From a checkpoint of a small transformer trained on Wikipedia: 9.04M parameters.
Each number is 500 + 25 x the weight over its row's rms, rounded and kept within 0 to 999. Layers, rows and columns count from 0. Numbers have three digits each. The size before them is the row's rms in percent of the matrix's.

# down: layer 13 MLP down (transposed), 1280x160, rms 0.223, rows 1206-1279, columns 0-39
# up: layer 13 MLP up, 1280x160, rms 0.235, rows 1207-1279, columns 0-39
down1206 076:480494501522480490518455530488511507492488511494519495494487466577522525461500490486512513500469508527519472501476482525
up1207 090:531464501502474526532481544473499492514501493468517489476517534484504505486497472471512525516500483459504553496480500516
down1207 083:525474545506492489489506472509494527477507489476455487531535506488520468514496492508510498502498483474508489488511490492
up1208 099:516499496485498483547491485487534510538457520510515480456506483514475481501500509483517530491493483500515464531510540465
down1208 101:494483520532499519503475476510534501502475467488497500483484481468494522514456499472509489494502516526546479487484490498
up1209 103:479504478511491518500485504484522550551474475507519493482517481475504508495459514485528491512505535478504501518497477522
down1209 105:457500464443553494521533509494505509512507496488470512499550500525518494490555540514503452519528467526474509509468522531
up1210 075:475469499529484491509498527525498508497480493510469512477533509451458449472516491496492491549526550549498513473536495482
down1210 083:507492486446470521485494536523522566489495508497537472460503531491501493502468493488524489456473499498469483513515531495
up1211 102:535457485481527508532477507503539495507483520514506540516514557463474494515505533491546524505499542492515513492497480495
down1211 104:493449484469494495495495484539526521496503464554543516496487470485454505496470509458490531493527492492500482473528481517
up1212 107:518458484480527487516498496496523524471504482492475549549494494515486493480522460490537522488522484432506506486524533488
down1212 107:496526517528476477500454506489516530514500496505485507450508473522511512480456519527479464542461520505511499519516517445
up1213 099:551488504499433496502469560467493521508463491503492510478500492510502480497471478501475503481502507513474507474540485520
down1213 099:497501541514517486491507459471496454526479465503522500491486526536510515511485498448501509501483494520485475495518514515
up1214 101:488517468501526461481474480461541486502532489461526513478532492496533487499461511497505497482509485475455512525489471484
down1214 107:473526472506505528483490473501513475497474477527485453482513545534525497533501498472501521525490507459468513460498481515
up1215 099:502520464507504495489495503531499569488481497487494470527499514472509509471470495472489546495509464463572444511472520501
down1215 096:549484477521485478509494471461482509519491489519455463506503518435508526482458496523512518528484567544501522525491491477
up1216 097:464505467487502529513510497502497513475481486518527525515524494490484489469504520534560503497535465477516494503577506518
down1216 098:507490502497507515508495500464504494522511499520506472500453496533507489470514477454494511483518491507541453511473462472
up1217 109:519468519529496527467523504494493500485452540470496505477528499534459558509460516508489517532504511506531499479480527533
down1217 111:510522550517494533516502480515537514495477489547526480560475506492468517521508532502503511472515541513529493480445443469
up1218 099:543486464468542465476469518492471529514487498494517514468505488498471499487483512486524483450522488463533457529457467504
down1218 099:473435505501481538466485518468503463522496513541474489513489483477493452500494533502483483507507482520522546464491484529
up1219 105:503526484442512497539525467502494534529518475454517508503544466517498547501469455511500509468511517476499473513513497474
down1219 104:469509521473465506499498509512491480557515488484486472458533451537545527490509516469527518526500471547500522527521464483
up1220 095:553511489485457505511502549496476543501480495466494496484517470460506505498497490504487466518477463495499454474482484544
down1220 097:503502551476508505535508449494535540502498499524477513478486486527461510485511465521492474462518526506473573529531529472
up1221 103:496467509510474520502446471470475510518557542496509531486504477471479451471524532499526515522500518516499478505510518522
down1221 105:481488519500512469514511481467477528500530560457460496489491521514489485497520529494500523553513497550468530489492505475
up1222 107:526476486495486512521523488500492502525487473448494503480507446495486520500450520513519466500498492481520480536524490469
down1222 109:500500510547493491510468495469525429517513478490529488462467548538484515503496522450480451538480508497480498480515509484
up1223 108:484477509484513517518513489503498528525461477496484526528514477447480489519464579520494543502510535494518477524517473510
down1223 107:429517516488512502457488489544471485529496510513522506504546524503497510533506506533493490503535530505541486558509522506
up1224 098:556501503431496496484488448495478515526515485505515512497456497497462504510517518530486548495514493479482453519459520511
down1224 095:534501501479543537480531477552479523520462512486506497469502534494501497517518511490474503495476483548500472496507520477
up1225 101:506509481492498542550521518471521489504531532484478459440530496487495529448484482453513476521562495501480444528460508488
down1225 104:510502472510473538497527490481477504544489518511504526502505495503531514484499489480507492485496501504517500476463539488
up1226 096:478494496486484433536485495495490490494537515500516499500499514510505539497516462477471524517476526479535479547455522500
down1226 093:497460490520494495504498540499522526495507492464513465578440502462510516495508496520522454480531492535532456513471503473
up1227 098:535507485519512506477490516469505503478536469469502492507520523482489465488503486532479496480526456464512470540486469493
down1227 100:514510487514502526530495523472499495490521498471557523528496503495421493490494517486553459480521505445533512535490555497
up1228 093:545469469507497497497504505502484507511526478498495464513523516507502517506469534520486484513508486495484495506498484507
down1228 094:481505450499491504528531494508543527505486478530459470454491516503516494503518537481509476504487519492452514516502471467
up1229 101:470473487491501455536529489496514518525505536505499539476499498465484449517516521496478494472512509518513516482526502549
down1229 099:505459514504450509459552502460531501475491482524558519517506482452503478479534488461485504501480497536459491504551525473
up1230 089:477559490521499514526510468469505508481516543493504554498544492508448503501495525508517525467531510500509480519528485500
down1230 090:528496521497478524497513484507531482478523463485501489478571516510516499513461482502474496495515517523496499477507483446
up1231 087:508439494513453466468509498508491470481459510513509516494487479469504493502456508493525556472512506477529501527499520512
down1231 083:486456490513498531504496485525482483506490491528490453473530477542521501459526495462504535463555530550464486503513505504
up1232 100:502474479477472539562529510453489485513455469524528499455467494543464455506495482516524520505504498500489484507489499525
down1232 098:519507465518545501478484492528515494443486483548469507489502462521515482503502500489455518506544497459482482465529506465
up1233 077:501503526495493522496498482489476542487554458462490554519521465517490503501501482463496479506492464491479515487483467533
down1233 076:482456502489491518524531437477516537477517467496516489527449538551470525528519509514516501504523441488490508489513505500
up1234 112:485473493481463495513503453517499485536497574487511512470484529559459501488537487520487512495496500482503533477505496495
down1234 108:461491519501494505467498495561514494478506499510506516489493488520522523516510457474456501467487495466515553511495540521
up1235 100:480510483455467501488485466500481492516504540514523547498510498515499493489495507493545560524493489492546493512496494492
down1235 104:482536489524537507511493521527516511470520457485496529506494514503512533479507517500504488466465524522486532487489496498
up1236 111:462471462466516518541502478511503512457468501493543493497510509479504558490528477492477517503510514503496502478495511483
down1236 115:499526518491535528480526501555522539520515516460484505518503510498500485506481544522532483506551515493462510521446509501
up1237 095:533494475475505550517541510497524507493507506486488481525511528537512545505523505489511520523498469468510477463539470531
down1237 096:500512532468515517530465456512488474532513557444483462476474482518520526541529528518474510495501519490471485513523505441
up1238 079:507488532531479551525484506482489516470538506484547538503466461482508483506489460495519521531517511506488533502468492534
down1238 073:486450469525492487502494502490516487525510521527546523482489487543516501524547502473533515490495477498500477470494497520
up1239 093:528488477469502462524471528449500487518503500515509539513587462518449520492507494450508492510482473465544483542499482497
down1239 095:553492485555483494489483513520469466556564457499525517465487530512485504510505515479502534533467488528530494529505511525
up1240 096:508511498536479491528481504499459497490407460475566524488500490503497459519491490535506490506495434530494534530481555526
down1240 096:501475481530491476520499536481540507535498525516491500520483523463519531475520493482501522497461488463518502553476486475
up1241 099:508461492491536498512536507484521499465540510486542511488517454486502502496522461504507544502503489488540546508507520502
down1241 098:519462507502484491523509450502488492473477516446496519439500513502482520510483548499504451503493463506504470500455515520
up1242 097:470549485511494538524474474503540489520512518431523499488480519489521478459471545474514552522496478465507503481479521516
down1242 099:464465487526481510491514473512499465488482489476520520462537506502533516530508504466504521534522495524509509512502499487
up1243 103:483555510498442473492479500481542498510455495544487516492506480492499486476492460532505476521513462512504496503534542498
down1243 109:530521512524483485484516516556483501537474469538487485457487500454533504504462529535484538506525483489536484495549515497
up1244 111:473470463462468466506488534453512540477513522503515515448525525499489469473529492474493511534508486508491488471518503502
down1244 108:550470480481464497503504493504496502447534470491512495524550487514475491483491503518492496492481528480501494470491482490
up1245 107:486483476495449525533518521484470535521510540511495493454491505483476482490471478515543502495541493470502490482515507549
down1245 110:562467505477482515479456529505526535530486465558505528492503483509493507505522515508473507499529493498518494496532533507
up1246 098:485485465511458454504486474499493495488513502509489495483514482509478481485478558484510534472500480501506517546535554518
down1246 094:516523488468502481494496455516472489492518521538482500449513494468453528523532532522473531527505504458484472510509483484
up1247 092:494507498531493551518481557501477531460484460518504538492518485442480517501529505494531495478504509541547482513521503494
down1247 097:487549508542519480510472461478558531496499488526454483491476459474542524550479528470465521485444497509489500505486466460
up1248 089:506457497492530527515464525495530542506502454503525518493530510525510474516473489534479467482518528510469485533515550489
down1248 084:500455466470495518505506503525544548517530508510515470508556490551534510487526473507491509469499484511491447475513510522
up1249 105:499483456497510488541456493495494475510490465488505481492548526516493479503457508518522500500509466455523512506509456487
down1249 107:442560520528459507500530498522465526492480525472507497492484491501535511513500523488502532497500467460517473496514508501
up1250 078:499487524488486493486484493501530498511480487451516529491511506509478551473476511512492506541501454507503472510473496496
down1250 085:521494494502453477520493480531491498461527517481472516511477520521499510480476470489456487503514523494503487489505529521
up1251 107:476482486437540518535552507513499470471447513478502485564533497492469501495501471505526504498523490472488511512529493534
down1251 112:483490575488502493479482497515514505491506540484509495503491478489494498510476521504483486530487484474517489488502471490
up1252 097:525527468484469481494498469466518511480540537503476553489471514485508472517492487533502486483506446498505500489521534542
down1252 099:502541494503495535516477487501483517473531539512502481478515512493487493521493532486488493492525487568528530478495555477
up1253 100:476432501458488514516468556470525509515485537485489482514509531499487542464501539474513521484508514524496502463522523549
down1253 099:522481477540494510455499494483477502507506534526529504499505517472516480483488456486535475520497489508485542507487515476
up1254 091:527492515453517492500475487432551523483500509466476480455541494503528536490479492510503513496487462457477517510464506511
down1254 094:494479511527486472489505543483489468522504484488470473473498499503518471522522491523489535518532489521509479493495516497
up1255 020:517479489479486515541437494484513499467502489428499503525514480510492490452481511487503520499525503494495519509517485530
down1255 018:506519459520549509462478506515459534532494530459526478481519489492509514538480554528496462528532516471475515484528492518
up1256 087:544495494510480514506496515497485488488476501483517544495502507490526466488498516504495522528496501447500482524494516480
down1256 087:525475541523497501481519473510478486494527468525499520491510533461516516542472508480527475488503500485491481507498531447
up1257 103:513469507519508507551527514452545479502521527495514488482495477481454479477525501538514520477530451508490530498475465520
down1257 106:503533512510504528492531501516478468514488520497482531524499521498490478477535466542459535479474532504473493498498508481
up1258 106:513480499473492482566497505470473490496512468482451533527515473521482490535498518455464544481530462541526477518519509496
down1258 108:496491481483542508484511541545537503506489523530491488516486474486495505499469528479471498452502508519530494510532458478
up1259 099:527508467468481457513513532524504528479508535500512478491476459534496541513527483478475507524529444494525497544531486493
down1259 101:503510516499532453507541464505529528489503515491552477515482499450488466506467500507507481518473474534516505500487482468
up1260 090:511482482501524502544531537489516525461455480477556501525489455482484487501475529501495465513497515453483518524526532495
down1260 088:517475495543513501487476497511533504554488519545514505482510520503489486509478500459479513519502515506462482516504522432
up1261 107:464510525499495514508476507503467574495504517465509537504518516490488493471459514491559509495490478452493482470523516501
down1261 106:465504492528500523445531507489525487463527491506509444478450490522503517518492485502523525493443481526531490528513488492
up1262 110:513516485483520506489479520468528533547507538503491520456492503501469468484514478512530480483525519471544455476554514530
down1262 114:492501511497520477515492489491467495528518491464487513492477476495500478530464442562467460526488482471504516504467507506
up1263 103:535513477518451537505460524499497498500499500530478505538480484513500453496474472490469523537506494511547511467469532509
down1263 104:500529502549493528450495479518537507474512489501470499524526497477527552479478513530480497533529522535499511531511442482
up1264 105:503467486488484497519546542494527523482521535506487474500550531486500527504492490477492468478515507481466483469507495520
down1264 108:464474513522476526533533496538501472521472487478513523457491522535516506492511500452520464511474503466511512499505430486
up1265 098:455463484491502545509452514471503531543494497474498510464523491550502520477475535490524537521498512493506462520524497484
down1265 101:466525500474467440516492519517485510490506498483520504526510491460433480508496469503484511523458541476510516505449472482
up1266 107:513515453487496461528546448501510532515503483476501488509493498465488492496458485460485489464517463495521462512492522466
down1266 109:462518465498521493532545516482512528494502504512487493482530524486484516514505535534520493528482502495522487500460473491
up1267 092:534496486463469541515446524485476493459522490456522533487467461515468523446549481475521552471551488495490527540512537491
down1267 089:508473425512534501503528499522519489460501533520498485520481501507519460513515502496451517445532506482485527497502517522
up1268 111:526506508486451471513465463503494495535514507507561500496497490516483508450518495468516573478544478515570511517488566545
down1268 110:517467504516475448486521427462507495491512487520444486480522479488494521478542496496519479489503523475486545498535523458
up1269 083:517464510484503460523490524480489525484503489508525520491453486478489513485478477517519487508493481494454482491450532501
down1269 078:472525468534475575478533493505488504500516536465506518510523508492495507494534514531522516517472496483529471509528464501
up1270 100:512479464487500479510513470505510481540456533490498525477490477475505475490516496496504496464549483449509506531511515509
down1270 107:490491529533476491518513530506496525521513514544497484481480492492473520506497499516562490518474508515515461492501503472
up1271 098:478455545505499509483542496509501534544467494482498500466503477523488495487477517505455457497490494466523493519478463490
down1271 100:517518489522525488464522495521513472489498481500491486446535489468537511518517532539513467482541499496461486493492470514
up1272 111:489482514508498499544511511507494494475470434486485497467531455449488522480506508529543512526480535499528487512532496518
down1272 110:450527530514503505488473528476488497536508505552470476500529481503507516509550509490459504487482474528469466478490481474
up1273 106:454501469477521512499478442487511516506479465508479480497482486492468486489511491532491471510523469517559471507522549500
down1273 104:516531516474527498505522518546511481498515471503501468508510492515526506523439467489534487516512507546488507535519525515
up1274 103:515517500468498454469492490451482499478486452504499500495513477501460482533477480457480520555540490507521531476459460517
down1274 106:493451533435511526474496477515506505523494503505439458478469503453490467528519507508508515532512470469510541498536481452
up1275 104:522516454492496439509497522481501528552516498498474503491506465497496454490436517488496467524568537498495512532480498512
down1275 105:428516514471529480517511507507526488488538517474476479479495485493500488496496533528525532513525486498452471473499539526
up1276 065:514497476530471519520500520499472496484457440514493511525464485453502555502487503520493471492494523501492515508489486524
down1276 068:477519506518510495450499506513499516501553486501505482513490537498503501506541464490447514515485548513463500529501531487
up1277 083:505487492485483446511539518483508526496482533474533483490482503526507442526487492521466497528500463435467533490493543495
down1277 082:483477511471466483499516481515482486490544493516449485465507523486488474460499519496482519495524496528508507458470511512
up1278 114:513441470444521519513471525471487500490507521481522507428510498463480516500521496498541513478519502515509498514545529507
down1278 114:454509489490490468496519484523487495457515514497501554512525524510491516503499482531482474492484476521497484554478535519
up1279 112:473516491458495469509493489509528533471484520460500510512532509552490482485533499479483445511531485502557528521531522498
down1279 102:492539536515494466506502496504488534503460471520524492477490494410485505518522526501497525497502498525482470528511530476